python train.py --n_kv_head=2 --norm_place="pre" --norm_eps=1e-05 --positions="rope" --rope_base=10000.0 --bias="none" --parallel_block=false --init_std_qkv=0.045 --init_std_up=0.0643 --lr=0.00828 --weight_decay=0.0 --schedule="wsd" --decay_shape="sqrt" --steps=2793 --dataset="wikipedia_en"
Each number is 128 + 32 x the weight over its row's rms, rounded and kept within 0 to 255. Layers, rows and columns count from 0. Numbers have three digits each. The size before them is the row's rms in percent of the matrix's.

# up: layer 6 MLP up, 512x128, rms 0.0642, rows 298-397, columns 0-63
# down: layer 6 MLP down (transposed), 512x128, rms 0.0643, rows 298-397, columns 0-63
up298 098:161140150120137132100143141142157130070112147081067098142146105134077112097179148111105147120158104121116084124052169148145112179139156119175169162147129131176111092116150137069108080111104164
down298 094:077112167144119189123126147078125151138169176109144089107128093196129132067089102152152137156115137102136082102153118151152126110155104108143090115109200197102167052178134129157125143185063091
up299 099:106141111148161186081144097103131147153113155058190137116057141108093112124122137127196139090108159052099149088169149080115098119117175094120141129092142089122174166072132185079129133174208086
down299 103:121123119109137177159147133140097115098174115139122125108146161194067120039107141157170129157151190007125098109113182087153122146174140165145121154117132185119109144139097134094138118156097119
up300 100:139128132124123113164121162166121156102139144063104102084167115134084094124141091143097152145098086170066087150151177099154121133125117094187138203134159066163099113167123110086087090151139204
down300 101:103127164161133147171201115134088153127151078123170183111183050163103116140123097100155111098133159095114088115100182094152147115142100108139156168119163137164150168178146146123061149113052148
up301 104:163146125056102146146103142118130156116067094184142136045126198123179074129071103117125155050153143143164130124160137137143122122156139161037087117135165113068099150074147061124066106093080151
down301 088:093136084172140126136123142127143143077125115162131149138167132196147096145114131134097081110086110156143173147144151166138117114179141139128158147215127120130119129115135135070167119093117070
up302 109:161135153124084058204198138126175135156182124147125118093082182058153099116124081188117154192128116163072159145127146125087109126116066100143156156124063149154133114184137129165142123160142093
down302 109:145113159182109150043170088119141148121120139134096108090116140122129163136157139066169148104143145167138118166085123157151134195142121090160118125155135139185144137083120078092131093136160106
up303 097:128094119132138131100145148143095122101111098120102153161187127109114200123147127089190141104078154063069122075120151132138082121179142134156067112097167087143118125101171105093130168157086138
down303 095:127080086127143134166108118084120145099130149103148119157097179095129125125132098105082156118169103075117163125089103152092087153113176139076110168115165075105084099133099099085158134118119148
up304 096:099142114120102102112170062143098098183110099101115142072124127104111103138127135188162171142065120153089116118163135146158174120096096113150161136132174118099118183146165147230112121072111161
down304 100:100163151135135134108139178117115104134123150118127153155149130189148201123095137112134147182203110096094149155133108186114143103081086114161138133111130139126092124111145144096154189110181096
up305 099:159119093138128091159156138177133175102080144170133112091107165156122116124123137122170086106094095108095105174139123075158172154118125100129120146133105113162143132145238180036073075165090174
down305 099:090160139084122175124105142061085092161122135123143132150139139151149125133112127121145121120111071067164170167069127116151096132099136184150086111144104109111161066123168112080114144101136133
up306 105:186169110117189149065169074134182147184131152116154105106161097092055151137081140143092218167104153137136091142120191197150112126142108129152106158092099098142106141118083145117125126146116146
down306 105:153135139163185195111108056082203162126122126119154088097111123180056116156102091069143111177121108115105165154124097129137096192119138109187126096132094145106112137096097195158121101123172129
up307 101:096126137115078083180124157096153145150104142114150136123148177093134088109076172099189119069134143144122142101158099177147141065092168143078083132076132147152125174120104098156093175088159054
down307 093:104168117132142151150140164123116097123141170133128109126131145101112116134149158095068082128114063137080124162116163159154107189108096110076082128158145125169167090190130081103093189095140122
up308 092:175126071109172143155117071174073140084135110130113154131101137127109093043158106111099108148091127096142114062140150168135110160153205085113108154086098144121121165146128132160099181183044105
down308 103:094134181060132081025188124084107182171130133119133118155163091154095090084124098137092104112122117085161187125117188147133140133191125131101127051090095146119109085192153104118133113135162122
up309 098:178168043140122151156109102085119187146073154140107140146117150147143138160101107120050181123146142130104131196084133140117139156087122144120132123088115093151110116129129116143137117044130108
down309 094:154111085112101144111129156185126121164120144124131140085149229119090132103123140136125122140112145162169107145141060098080137145117166151146171095095134113091156202126086128116074169118111084
up310 098:111117110097058165144077134122127126120133087174090107116157207127079166124112087147156087124168119074150157158133104101102137142127213087130151165144168138130151163121210114070113163146160121
down310 083:103139131157098107103120146084159111177107127155116089084082171102138080124102132129174106113102156089071082110131132174107112135149065101134123112183123178135104157145158137124151123158115114
up311 116:141174107091111136105097091171142120093106154168124095130124126140186138101117119195125150100080107165124043121098103111133164121160140133081204126077135111107165111114180128094162119115137089
down311 109:127141095131131117119183076123123098115144112156165170156068171096121115092122157113132150147115090109111151155127114132138151083185108164088125105136166073137121117154113173161137102087155190
up312 103:106125186144130101119161144128119077124190124121068094122098143123118136118174154160184112143074133139128177119163115131114072105109137118095198130083153138148152155128049157158135134100102130
down312 101:197136115179095115095126129147174150144107126168085134129150110117129074181109108188145140121078131095112107183113157100137167153122123136087142156158116129131131108156159155111098102087088182
up313 099:187164119106109132202092109164100109100083079122098116144136113104181170180086099097127120152168080132172135173121088153095152127089130169184153105144128140157162132156125172150139067144113120
down313 098:116191090128125134133108068106173120186071128087149150102102111093100143144153139099095109136122159118083109122116056096127133227137095124206164157123126190174170154131102087082137166101139133
up314 098:076073137140099117152161112148092070148104133134118122149126086127071140092141056108159135142157148084115093185075104115104122123155114122130116160144143177144139106137071134072071122067098133
down314 105:151108149134117138132119094151098165129132155136088125091129151197169134092193119201194133139129116140175126167160134163115075173124152064167179101138113137108105033112126111096092143097185159
up315 110:100189185113093082129136104105149161149126079136107115143085117139194132111054147130140154133160109122127057150096099152175104111128126124069186121152089151121134137187136151101143165158111087
down315 111:071110106138087166188125123178145080070123157092159152097096146120170080112086124101107143134180169161147110065162118117143084126161136076108141136148124144105128105102098131169173107096120087
up316 092:135169129121109065087114114053148075069140131118107140101085128167136180117130062110144141136115183109180106140153149182111140126041173107136131125119124127132131155124177135107163126118144177
down316 091:175135082141066065138153131158073096134162098104198106121163114081150125087123148145156083172060139090109124139148142069189105128140076146111149157134133180084131159121087153135090136132119075
up317 107:130058115129119171149141214168172150102095170146152098140177139110117112115134089108161085132094106150147116158116129121082140140124141139133171130148149110172156159097170163127126215120144193
down317 103:133113132152186162098116143145157080139116115120096117088144174191110124160133146162123102149195145144166116189136137109136160154153130114108094062170072053181098153171141140138175072097110141
up318 103:104154129149120128096081131114191080154128128112159071107106187067097176089125162115117131124124120133141170164146174182145055127125152144121113081110141111177170134124099109120150137144097153
down318 116:130126118188118159137127142139155135070169136117156157103155158075137092146119120153155172128124191114168138097111121124175168126097133129163072135136164100160077101071163182178148152111200042
up319 098:146151113137115096171155111125124154126124115169118140176132087116184095160171143099178108141114110110116135197147118116154233135122164151143143117116163157154158123158121149144126118150139151
down319 093:120088114135171105154152177150115095076087158148163159165133138103102130141148162126132112074165091155146127146179176166127109114193144145131128076083187123096164145164109174224117180095132108
up320 098:152140158124120144193122121167106177114132137091147195158139141167126165095093096125115057165187119149152131165094104102109115096094105162123167108106092125136128130074159116122178112143111133
down320 097:120171114183137153135105109151169087181114107153110155129115116147133080123131101091127091079142110167104148094050156057145114115154123144184195173058109123141128160117110133079142134151057128
up321 105:139104112130099119106157172141110141166136125141098122093099160157142137072151154114181121114197215115173108176082143105124138080144128125158128133100171168155124100134187134136057086150097146
down321 095:174112151103176100122107094127162107106148075122171129153137146112151141133118123148127138075131114106188140115144163150135127088064137133121137135088085118182111113109151099150181097120121196
up322 101:071092103122147112132137151118199157127114126097156125088183194127111149106165158157137109074131128121183191166125074133138128132072106094162154070107156166141176095118147107152128152131114122
down322 105:137138135088180113141085119130158100114135056127144148137081093130118140196101130096108132164104123054148119185102151177172130132152085125148108139093066116091121114153126159143128090118076111
up323 097:058090133170129123132116166086087149085120154080114154123114127114128109152179122099137107112131110126089129160110149144123093139059122162078150123079133151168077133153131134123128167093161160
down323 091:136110128115124096119092128137149165092138073159112186123058107133136172124077101116141099114129063158087137114103057156160160118095178137129157174184085120143108139116109114093128138090124120
up324 102:166078158136058139105100127118151091129091130087128099098129099144116128199103203169069095127060155079146119109093132092087101110081165130160119130128155159112171166167109120147143074138118111
down324 099:151102126141144176116144175158133137151098157102164095119120149114103092099183073110136087133101127134088123107175142101112125130129126161118184130100121137128106176158086107098118101102092091
up325 104:108147140186166136084130124111135158099115116077069111147180142108123114132134097117106171198150102125144104145082145138127180097094147142155130075090180168149117099093117092084116123164178078
down325 096:128091144103100110120111091121165178167115132095160152174143162039144175110096054152118089106166121051138122130124139111143100143128103107162110105101180144094129085120131116109119138153091153
up326 099:142200104118190153083143133154124114168109152129105057095080142109093116150109104043172177163168110147156148123153176126133114181072135103182131069139112136125142163137140109106120108156121113
down326 107:140134143132070141084116091156068118097130122161118056170137105177132174174151167172178181147136080068133178139153115110133099073177156142080170112074137124138077154055111127118193166143106088
up327 095:100122137141084132160106115123174030137128160146128129085139166148104171108171148158170142137137108104175160159082121126109134136107148129147086147143153168116169100121085172113124188075090132
down327 091:115111072118110082063128119082185114174135061162156142189109095137164141122131094129118157077147135101111143097156112157168132114061210117077098117171121120139127118164099172207133132121063125
up328 105:118179099136082090109056074108146133129153099101107160139169102112081190174111149101119136132087161138107082107140109099108114088105160112058200165145135128173148183117141169126092111122125115
down328 108:161076199105130170123139137159131181102125103115174158146137091145129143144103128131135127122212083124140168111138108093085136146137130144153128146114112096125151102116153074107045084109124161
up329 099:139084108116144141136082135162133116200127133091157148093109139079128142075098144143174152075108108116136118185162191146073062139133075148142118103165064147207098084125126170136149138138150140
down329 105:075121130153074099106155130155121132178145152137102124109081191134142151112120134144096116174088164137067139151151123103133152116122166117113119130095113100154156128166123083156173110080153107
up330 103:126152055114121134104146103173135070138140095104108120116166159124161150106185136071190221159123129122165129192128125156173130128083123126114169119104115151179108125103150109103141111099109128
down330 098:110146109135203121100089176137124124143171106124137097116103126166167103157138109210150089166138188119094078140135116203101096097072176104129106200126162149081080132166120101141144150152162083
up331 095:137104103098124187094139155104178149135108102170155150142106138109139100124193140130132119083146119133086090160124159147106101092093161122136093113079136080115127083136109132108068134122089143
down331 091:114052167168144135168159173205135067124102132104113154122172122110140105130212146114143166154124143132170119167065049143086157150147168156115094112064150171099137081127104165123090058126162098
up332 108:079160148121106129150130129111082097161168176081103183164154111112120157132090099080159141109114092133108140127175136132097157177109078082132098145145141114106146145101142139093089105124142088
down332 107:100136151170199198141191144155126083110149129149123120093173103099147141134140155134196152126129104136100137136131103171136180111123102168136097165131089156066141110144175123127106091097135146
up333 104:173113097117139107143104121176160138102171157129117082098106143129150167108154121204086025170079145154166125152164163144134111117121134107112154115116099147042150138165112191130147110073083160
down333 097:199145146151149104142157109146124089081123153131155151120128166107119119136111201167152122109136106097128153153099129115121146085130089135130056130098047137118119109180075194139172159114092101
up334 102:085133129135178168163135128179126189102115127171140122113163097092111177107148011197087098137109172131124136077119136178087112148130117141112181087136127130176142071172129126107128100085101161
down334 104:118095130135147167163168117142157171126160113120113168108189148119173181077177141229144069119116131138068152147165115135110142146129149076136212084163173085157106116103128097104154098077183195
up335 089:068159158143132129149138086137157128095077151143171102153105052173126147147098177072146144114166092115143102157187156128113093138066158134167073127197119134155152200136152062164144092123087101
down335 088:151187089124123138144182133105177133113131099131148188162182074117115121060171124097199177082141130121175119138125171120103168069151198142109106092165206050163100083105166125130118134153144142
up336 097:105109070091075152155125135064196185136121146165089131130175178101064120112139112157118122083047206103142102194105159166133121087118118097153139127121130124170103125100130168150156125129132105
down336 101:090178090136035121143102140112076138145124141131120170168113152161108191142141094137104097105128118096127131099092106154168123155132078131139119161124138147039127081108099067117114135136120076
up337 102:113105149108154114110188135071109121134115124139073092155131165103163157092111143158022079159110159142131072152106133088074179138094122101152165083114159146148162104108136098133142182135174125
down337 102:066142185065111162143150113159075112188173125114106077100112154104218183125164104172130162120140164163123107144101101130179140122099102152079072159204140147185110104105120160123123173141119127
up338 098:080104157164156183145116116076063145114170148123136164119111147120118133144166144127124121158100105142099119144196055140186120206105094128068096157099133123174136107144157112116163096136114123
down338 094:091128100074109124106171149152136124075076115125123094103109157144161079132174146125111077104144149175115151100094099069137152111141197106129155190061134112165134094049139104081105105168135127
up339 088:175099107147131063113187163094128087129140115190131105163096110145132151117057085095149157086084094158121098189128185122120105173115106095123117127109138091105142161161181072110140123116104203
down339 099:063099088095116158142110114137110157103140119136115205115141163109170166128121112171035141141142161169088098096123180136124138094085155110182133091168150113173117154168064119117034149137143182
up340 104:142107133149113122066157086170156122178122182084115089128131132150141137095112147093164116078156193091129138098129224117117108191095105114099101144150164127059069148102203093120111145154133099
down340 090:156170153131143184184089155123167140118159123214143185088081122108164141217135111190114082148229150142096144142162123130160151135093169126116159109145167155079124102163180104143138088154133136
up341 098:138099103073110195181092137097106085159149133132143190200098137090151140112123103113129101071099127109108103137080182102162114164171160092127088124130146126101131153137076111144071068153159156
down341 104:147055122137134113152157076108096114112120113096133158099118098129117113102115147171084073141107110181114092077151163126095145081102089174114106128158143150167139137162194081116133115098129107
up342 101:140144111135127144144143122097121121118126068119062127158147126107096134111108151220131190074104118133122156100102191188131058070131172109152069109148145080124092102126160142123073101144078113
down342 103:082147148103124146140148124138068125171129078177127127115099099182145106128149167199114099123088087113102117167063102201130127108060154114145178148163099103098116078082177131155131076110109154
up343 104:097128105102114130113133139109092101131204141098117127158170162148112108080128074143138157114112155137144139094117105114208117181120078110197143130156169160062143143056127107149139090142074144
down343 107:109127049148137124150106128114095119087107125098156162149077120210146123109049082154125115174153167141113128116134089097097091102115173129053116107139083126115124163157113106145072122064099120
up344 097:042130109053098114177131112181143190086091104137104086186140136139123144136181136111133117083162174101062162122102131132162093128114157122094115120145133151074103135082142151150159167095151129
down344 090:183131121147132136102171144126118149131155197132164121096125159071109112123136150141133197176087108042143093127115133118131083185171135087131084106122163151135197140121148159163138151113043147
up345 094:117143176132099096127163161152163158097121131105165131173107129126125107114084118189149127146154119134102102101100169108154099111155112121210141090156134077123142140109151081037103151154127129
down345 087:076089142205088115202093146138144093057161129177152114074135093099145118111139133142166092093165152132134103122107152070158123158165075091142123144083170135119143132088161101124123053111114108
up346 111:116096119083072149163080145127117157119107145141147131067078096165160112148158102136120093159051160134118095167072168122141129178158099120121149169125128177118133184107147118086101194173146155
down346 112:197144090145101155089109164094079155104139110144112115072152112147159121132137134141122155072170120155091074096140152098096181069157098147075124096099096105147110183100100099150153148145187187
up347 097:149103143128148184144133109168117151063140142144099107105148184093105132105137090192121135127096158142116162113155160162077130107040156141118091123131130118083139144097081198142116119093183083
down347 094:111109145121153096176081147074138133111140155133190111108141143158113109118151159166127140184146106143137136151135152106064135146129197140148123100176151137123121001095111163144127136175142109
up348 103:135101153126083083174155067124120086165124193116112151151113175163166138110135119185153167091120106193157137156124164186099043157105147116085128116154098104116078178157111145170124103201154145
down348 091:103135146050111136116089126183111133095107087138092098109172106067152134171128103148128046100129138097109154124134145128042149124174156136150159136075144124135121074165138148169155106156083107
up349 107:109128134123103149124119159168157169199137150119105081164149094172127129113085136154083139140113065115141134107136158063179119130068103116137115168054139125075090063129092118158136157141104101
down349 108:120123112127138152212178161094098133135145159156110148149130176153141171142185081110089099224112118102192126151115123122132066048084161105157191123112104076096109115129164063151125096145138168
up350 098:126147102109158086138085092107159131112121116174067112124162096183122113141141144140147152175148105143191122137148120136110161108172127071091214060060131133135195123129163127078147134144128053
down350 091:144121102187169101133056112106107166138121159103134126149149154147163137127169190097138105137146150080111129145167154116145143161088118119090124122179072152140134176158121140082074088200113127
up351 108:150162159093092169182143116174168056117184142127126133162142139108162120113165062089125151144073066105198092165149110112131114133125129109103165122131125127064197063105118101123162118150119148
down351 109:090143061146170094157120112166127061054084103158181101196169100135156191113093131117087132140138117165172065101129123082135128147149110161200107128105140140117161124129158134114119142179083107
up352 095:174089134174125167155109160121066075165107080128100134125131091120132112129129116121106128139104116139129149135115085213079198217110150123186090141181138167148165180085115165142138150119136191
down352 096:105093084153146047124145129124143146120172094088149173121078176128170098098123188167121171101084195205072177165111124135129139171148123112102152188145091094162123083161146145079141070105126149
up353 112:107053100141097121149200099106098118113111116115129097107131103094083129158080131148101138071143131177128112127119135124082058079074151162099150058085104154060129099088070153117137127123101126
down353 107:107164106108142119141162130133170091147140143152109142114132096139121144133075153108151072116137124136132146129108156138120040125156172111174170137095049105106143116082197098150115115153100182
up354 103:092094120161114135117066063104104147127047131120135109118071132143160165111127083148124139112146193147115107113103172095107162101109163117127137118150177104119083107196051168088117104140177143
down354 101:087166113188084066105055103144166072171121127151168134136145130078145152099156099126072154101125120164168061097071139114131136179124145185118115146100117102139145152120097125088125119147131130
up355 111:172112112079131109166125143094124146109111194096136136147099150110164126081155113086101131114188131175140090110162092094118109088096132144156081123126089090150145112152141135085074094181130138
down355 115:130147085091086132125101149074127121109149125129139162112129072139102175130138140098143149145084180097117116186128097103162172166113164157121092094139147106141183116109102158144128149116143179
up356 094:109117134120075135176057165181123169103147085119156085111125094133150099135130085093124129096154143128071123131183110174076080153125126111161153184119118147125140081118143097102159160188109122
down356 092:115170124180126068124096145123168131137131113121107104170112141117128163157107106112137081164153108131142162118063075152106123161138125144128129059099227141117115088143108081137139135106123132
up357 101:107088114098198145116110125142203112104111155128101192131120169138091127179135078135145124106074137144189136173133126153107101107110158175083123131129084182133075078101128128078124118132158132
down357 098:159120186173161209180198124072105133114132126196090121105184140118130111100115142088203137133143099130092132102076134155136168070164130107140141128116097149067110101146121087153085134147073117
up358 103:130120126171082081141101170152174093223097118091147132134108053143039103100149180113153144117084130132145120150104155093126085151146080100117169170173145173160163105137179072133131129164125106
down358 099:179072110177124133125199133157120201194126162154102133116139177083089160128127159150131108150149123113111141152110159109081100147175136130077108132195127122088102155116149169173186105138135123
up359 078:163103150110148154134187175113110123110182151147130146166093092088175146098129153133089096128107123091160128139121140169129101166129131109153189116102114184121154188087104160119092178064099086
down359 070:163095129110112152177119133210098138096090168131164182177088084113169136097129108138089114108141103160089097072129184175160129136135116154131117150125089119206151105166137149067117145108135149
up360 095:119145111113162134113164091164147107165176153123110115094112167124096120155141114126155150167057176103115154152087127085149105156074175084159110074101087057120170137141100208132088110120092140
down360 096:111204169134082104119111176138116160192114120102111193114114137114094078111158099133116118141142123064080115096092169106087139136085099164143111129194135107083087093138129089194147186112116132
up361 108:193124078165103106088099214166072108168073157157113057097092164116079068135120164144109140071148126111083117128141138149078132124106158136118092138123133098126169129112054178135107106202106131
down361 102:077108163124152101170164093183115147126165171107125156157151166127157119065103128095091136141159107083139082103115114090151183163131094163100134129154158146149144111100071123110123172152195156
up362 103:101093121198179155123156109105098118160190185190066132168125125087117119135096166128133092074130145177158160063152096061176112121090141114074108118139095212108184135139124108137124118128085100
down362 107:169163152139085148152103120146172107130129148133163066176087112084122107140085156114167134183117134170138115149143122098179118154161192142162150114158113197133159106107111149164084166150092122
up363 110:115098115137127078147062129143121080066073161144169155111148163129080106113131124120126093186121165128133164138147116176074083062056118092115078156103106138111191097130087099111114111164127105
down363 114:168154106167113067120151102126145128127141126084149105077020158112091094137127130100158148139169106168045153135170101147171108174106124136149105113155098080129137197138155124147088181084129148
up364 104:094195133125136142126127142084143189072078191060085094077106063133125135133178123120145092178088177109163161131087136104146115181127165132165165103139094135196121086073113114161151152109133157
down364 092:122136159124125138087122165079150141086148138064061136134220078143146093129132078172113083136169081132145109101062125117102155146169161103133144150105104127118137146140153119132151090191159135
up365 100:163086151153127112158123173132099131131169171161120110126127173142089057142150116099189145107126137089164085123132103084156167173130117132128121182166059150085103140160124144146159119118156068
down365 087:156112159103090114121164142157126118116134160090141158162140102145077107126111140151173170109152119097097086128204098107098116100086105142106118126111091100140034117147105111104151166174113126
up366 092:102110191095113085120137200152105134156147109148096129142098106135089144093105178148106142144158156152079118131084160171116133115101072042102167159126130063104125175134138150081162152155132091
down366 098:147114094081066127113089167125134087095139115066144106172187092112104173117148085140166140105101062161193106099133173133101147143122091170102155171131163121091144134115151049126104093153146128
up367 097:154104107139122133151136143102101111122073127108115088163160069141146111086101129110118169135163112133065203127168122086188128110107082146097147160074087143120164114131084150073189155146101095
down367 102:133137153074133141164174102079162053088085069161160154130158093101133110074078190127138166131126146130140145143151065133141160136126157095107154109136083142174149119102128173075136096182104119
up368 092:100154073131174109102148083113178111115083133147079087098157145124141099158143176157136117102122129139142126194125104126136132113155143133130140109173182054163109153168126113150112158125072192
down368 101:094121104205171172123084093139128113093141164139146196173093140115128104149155098108129094085168147115077087123069069149127106100100100184142128074145127093108155149116108114112122124106140132
up369 107:142122205164165116159181156102170131165090147121098118113082187093070158143172110140153163106115102131089181079102191077115121105143158072118129117160173120126154086116144120073167129173099050
down369 108:162138105105116123069120098083148117142191158083178176091093123205143141107141111119086096094178118159065189136068167111114094090114103087104102075065138109131108106175119150141118189109154130
up370 111:151109134140121144074139063099188122106164147087080098130125096105138142163133122180097122174063188120140099182156130153163130171126162119071150137132121125160135168135170163143126133077095084
down370 105:140105144149123135138101064195133167191149085109055167189143065109106172097118185116159096159175177104147151139094138190159094120187114124110156116131150132141131116094123171151189153102105108
up371 104:119125165106075115125190168109130150136143093111112083100143146118111120077114156103109116096147071150158172205142164118112159148110065094104116143089132141208173130140117138099134113098116086
down371 095:098019140138132142095116128163154133197151144103152126075188183173114172149056145090170094092148156111173112133086094144117079147097117124156164137107154089099115066123136108111156137102160112
up372 103:130171119106161203114090158128106091142125159130133178159165099120108108111201132130099066083131087157141141117144096173099148168124144191144130106115151137131119142054094121219105121103121101
down372 094:082144182053096152172140066082108059146102126122090121144184095135169105153116140150168114111142176115098118215056132143118161082162125143124134162109102122092103137093160133122156151173130080
up373 105:174142181131112112142085142151104094111150169108161128120096163157091169133151082152113149091142161137136127120093161140128133152162121144093150119056110118135179110071087132108151127137188153
down373 102:178164115133135139147183154162158195158087100070113146150118127125150136101125140135162098169121162116074191098075137116111200125109077082117133134102145128126084092118082117194184157098113133
up374 103:081145211132167155151109153140182141148134178112130119117159129089136156138133137135104165125095108132101185094127126170152142086151144156086145134037165106108106101141134123218071109157157082
down374 101:153090119140123149133172140088099140147146126072121134099179152127090136141156136137122128120073130149082146123139106061127155106109105122173134181134183144115115079108153101071109166149077142
up375 098:152156094122203101103117084150068132115110078158132115173137116165122108108156135120109138086102146178203095132157109107105170180117138130120179103133161131172157177120141145101086167113177170
down375 101:155060128130147078112112086141139123118133152134051135168127077140133155147133143089123174147149189092101149102147090129098082159119136104118109150073144148123134132113115119142167118125111161
up376 103:126087102139134195122177147152068136114109100107170144158120120093117070120122075158129163077086109153145140167150130115139164132061105169131173128153173054192153103198118130174167149058094126
down376 102:154113145200110154118054148147140147107067127099169097163180175124107134123087118139165070138174112182043111108127068123124118145158098153146097161081123150115131083134127139136143091096128157
up377 097:142094192099188101089191160202130137106138099138201163163148133128190086134134142173153128102145120144170059102109189090093173155109162128166150183109142119104159141126120096088169146163126077
down377 105:158128122176120136056140173164160107169114113178114139139116105112165103162120074089126129100088106139181065102066098106132173091160079161149129132119125158105107143148090135145067118163137098
up378 098:098092124127165172117177112135170168064145170121148123156097116131155121143080106134156183156143107157127145152165123120155076164122074165125070059131128141175130134103061143217088127079157105
down378 089:145099152086174172123115074130120182078154144067168119114114178112115159181182100134142128136191110118120153076106171125187089153149177141149125161147140094165097147099073138120127131161067098
up379 093:136153188113162124093089131102124099156126129184142106093147039137123190078124129129155160095117137112130184154116098152187131107140139083165145073080159165094130095120106164180176187193106194
down379 093:085095125154108148113091137097137164058124178112186097163152152152132076123121124125139172133110108142160085160144185146180185080141126121142137130158148118118124118167156143179137154074123123
up380 096:118160157086120111146162177120127118153102165137101135138066136144145082130059137141118118127170128049159156164134200137122069133153146120079131121101190143098177086149181118109115123112131125
down380 097:160104161072100116099181082125146166118141070118154055154098102123121174094177063167186137098120167150150095126122137059158115150144128101142183115141183116123110070127123114059178150117147145
up381 096:144169168140135067098114111154131156165139073138141113121090101077135100136122107106223111123115111144122126122048095123141168130041122128097136135074112152099126140075162083099107094128114137
down381 093:160120155118077145165141101157132129151126128144105053131125101191170134082136152138091114121157142178124052079177116164114227130113163143120119156156116134108152155106208105174129128105114115
up382 103:181140180132140103096126099153162108195071109101161175126065165090133110080131183123193174171103116135124153125128069186141134096122134100098146206122176117111075136090141092132150093094102124
down382 094:099113164136059069108085167139137086131113155104104124119109202135082113125110101161102082121153088168129116111126077126161147112106085157147186145087150081146161084135142072150113192142163141
up383 104:088186158178169087100092169134141148173116113095087111141154129169089134118157156140191112096113134108213121146090140090075111073121091094134192094166146159138105088196140184101191119129127141
down383 105:172067145100183092118133061184101112158107104125088137130129149144165086089166117183120095118071143116067186113102129128165140149126058145106132112123098104145138136122162158211130139073145081
up384 095:136127113105110154150069107109136138148130097131159106173119163067132122087080184133112133083179117166091137078142137122123134143105168127150143100184186181117159160137074133114136157131151071
down384 099:109133091114138107120163091157142212123118148151100119119190128121121105157123092152100104166194105068144106152131104104156181126136122203122162069166158183139172138156098101093129171079106178
up385 096:117158168099118120087088163182080114125137162146132116151190160068096068121132077096186098138085156164107110105144127130105181167130139122158119157124168132201139135114155109106082102109155135
down385 096:105148152108148083070155122170111184141149070164182138163111115178140107149103138056153085132099100120113109131144124119152114177092123190103116120185127111185120115173106196148131170134112161
up386 086:072134130189158101124161147178129142150192114110142138087142093102148162116122148066191092165074104157096086150123151122137111114086133125100106090109099099112172137160103173167161173121149144
down386 091:110103119114070058127133116184064101127116085148148120131168118148135135141065153103133087130134138118123146192154084134116134147082082147143110111072110149158120055123140106171097118146110127
up387 096:149120127172158070191095124136104171172130084123133072100155163093190077077089121158117137121107140141129083100128106108118067078125098138126104098148103132152123154144120051069132085103187139
down387 097:119161142164136068119121170110133107172097138124129163087169108106099129114158125147050104149134146160142154146084053170140091076154111115096112076145136112181117105107119101181156094164158072
up388 095:138131158171066115143116151153115112085122080153139089060209120143164133081115135130100197134123142145106123149188106102137157136161195115127083201136100149145147130143145057130058108172130141
down388 091:147134202095106119107097173079177131080108125095120091065146094128076183167086134136165170107066112150120182103144140113107110134173090182091120193096161126156160120102142153141138092153129132
up389 096:222108104139162189177095118097100150174129167101160102127091069110125092083139131137123089147119142148108083113124107112140167134133174139146175062124146130163100148165097114153180174119103108
down389 106:130096029135117133147127091161131130104082071069139124099133153123135151100140115186115117104133119185146143119091050142133148088130102102111122156140125147121172179116218116143140121119142217
up390 093:126201150101112157155128194117146161066096154098134125101177140084147162174089129131159184066136179203130114100103175128100138118109136152155142148164126160070128148125098084109156083116132089
down390 088:100156153180106101141096126149114120106147107128124119115058078150079132133152111119103203200102159131074105138143092126134083130130176102093187087124089095118109139117114157131110081128201125
up391 104:160204158171129155132093119133108143113143110120113121103190165116146146108083080138175149105109185137106116136153186119190144112114110147140172173112135099101153138119163143189199123124145174
down391 112:141125190173130153179106133149164175161130124151092119137109136123156128217168092113122156105148189089143124128100100082129075163112109132145100108129102107086129120128127161113114123067136136
up392 092:194134123093160096114136108100117127164126132156140107091146076141129071112088144143150137136151121155127138122154168083123162163161137161182145169156125087159123143112155012065110139133113117
down392 098:128148142145089157139130092110107139163115193075154154099157105194134130188139126100075170190154134086128120143123184125156076088175078124169092107084121155118145102153111184115144122071148140
up393 100:138140135166122098111066100123117081106118146119122036087130125065093101084147164110150161049088109145099178153138127072197144108197171100125141130106122179133119163132116125148130154142086079
down393 101:113137140118095145154107201136118082159173179138080147106126132144142116116158134114065113146156160126077208152055136113122147068147136138137128153093193168138170118119087077119080127094120116
up394 091:165167172125108111144131161105126142135072131102138101082156171120110070144102136150137141193153137117183099157154114130115127180106146109145166190140124083171131131150159116105099099152229179
down394 084:153144051120169170166191091141181100134182110121121116122141106186118136117169090151160118131137115126176074180164131157144116129147145138151160144160163176106211109115117115051145066151114141
up395 093:134116135103083105101124146084134119150092081114159150109100161081153123134126075121142174110140179134091162153158135162145102160143130125136106152150147135187182133088081134113069115148060140
down395 094:152093170112164082120101126154135104120139128086127124114087134190129106151138132152120111170146138173128140135132113124142114080144197103154142081072161172071173125131096079099116094102093119
up396 096:127118190075124147190137080144163127146140148097180105138100130139149115106101104085115155137155139145188157147174156139130073098152093156096098166094152170125153107092118148118083118144118100
down396 096:118145135090114082189090143117159145136107114111159106129120132152079111179109223150182090111142070202179136135144100143094117131136127124151101138146093142064151121112155127160118112148165145
up397 095:125163160130188135145115135069137107155149132060115115140135112122160172106129130101199132072077089157081172125134123169146223101070157070163084139125134120123133117130166159118163143137141180
down397 089:116129120216104102145102145107156085095107171101115090158143154167096058171121121168078073128053142098149183102104103169098102074122130179120165092114097125141207143111154178142100137149140119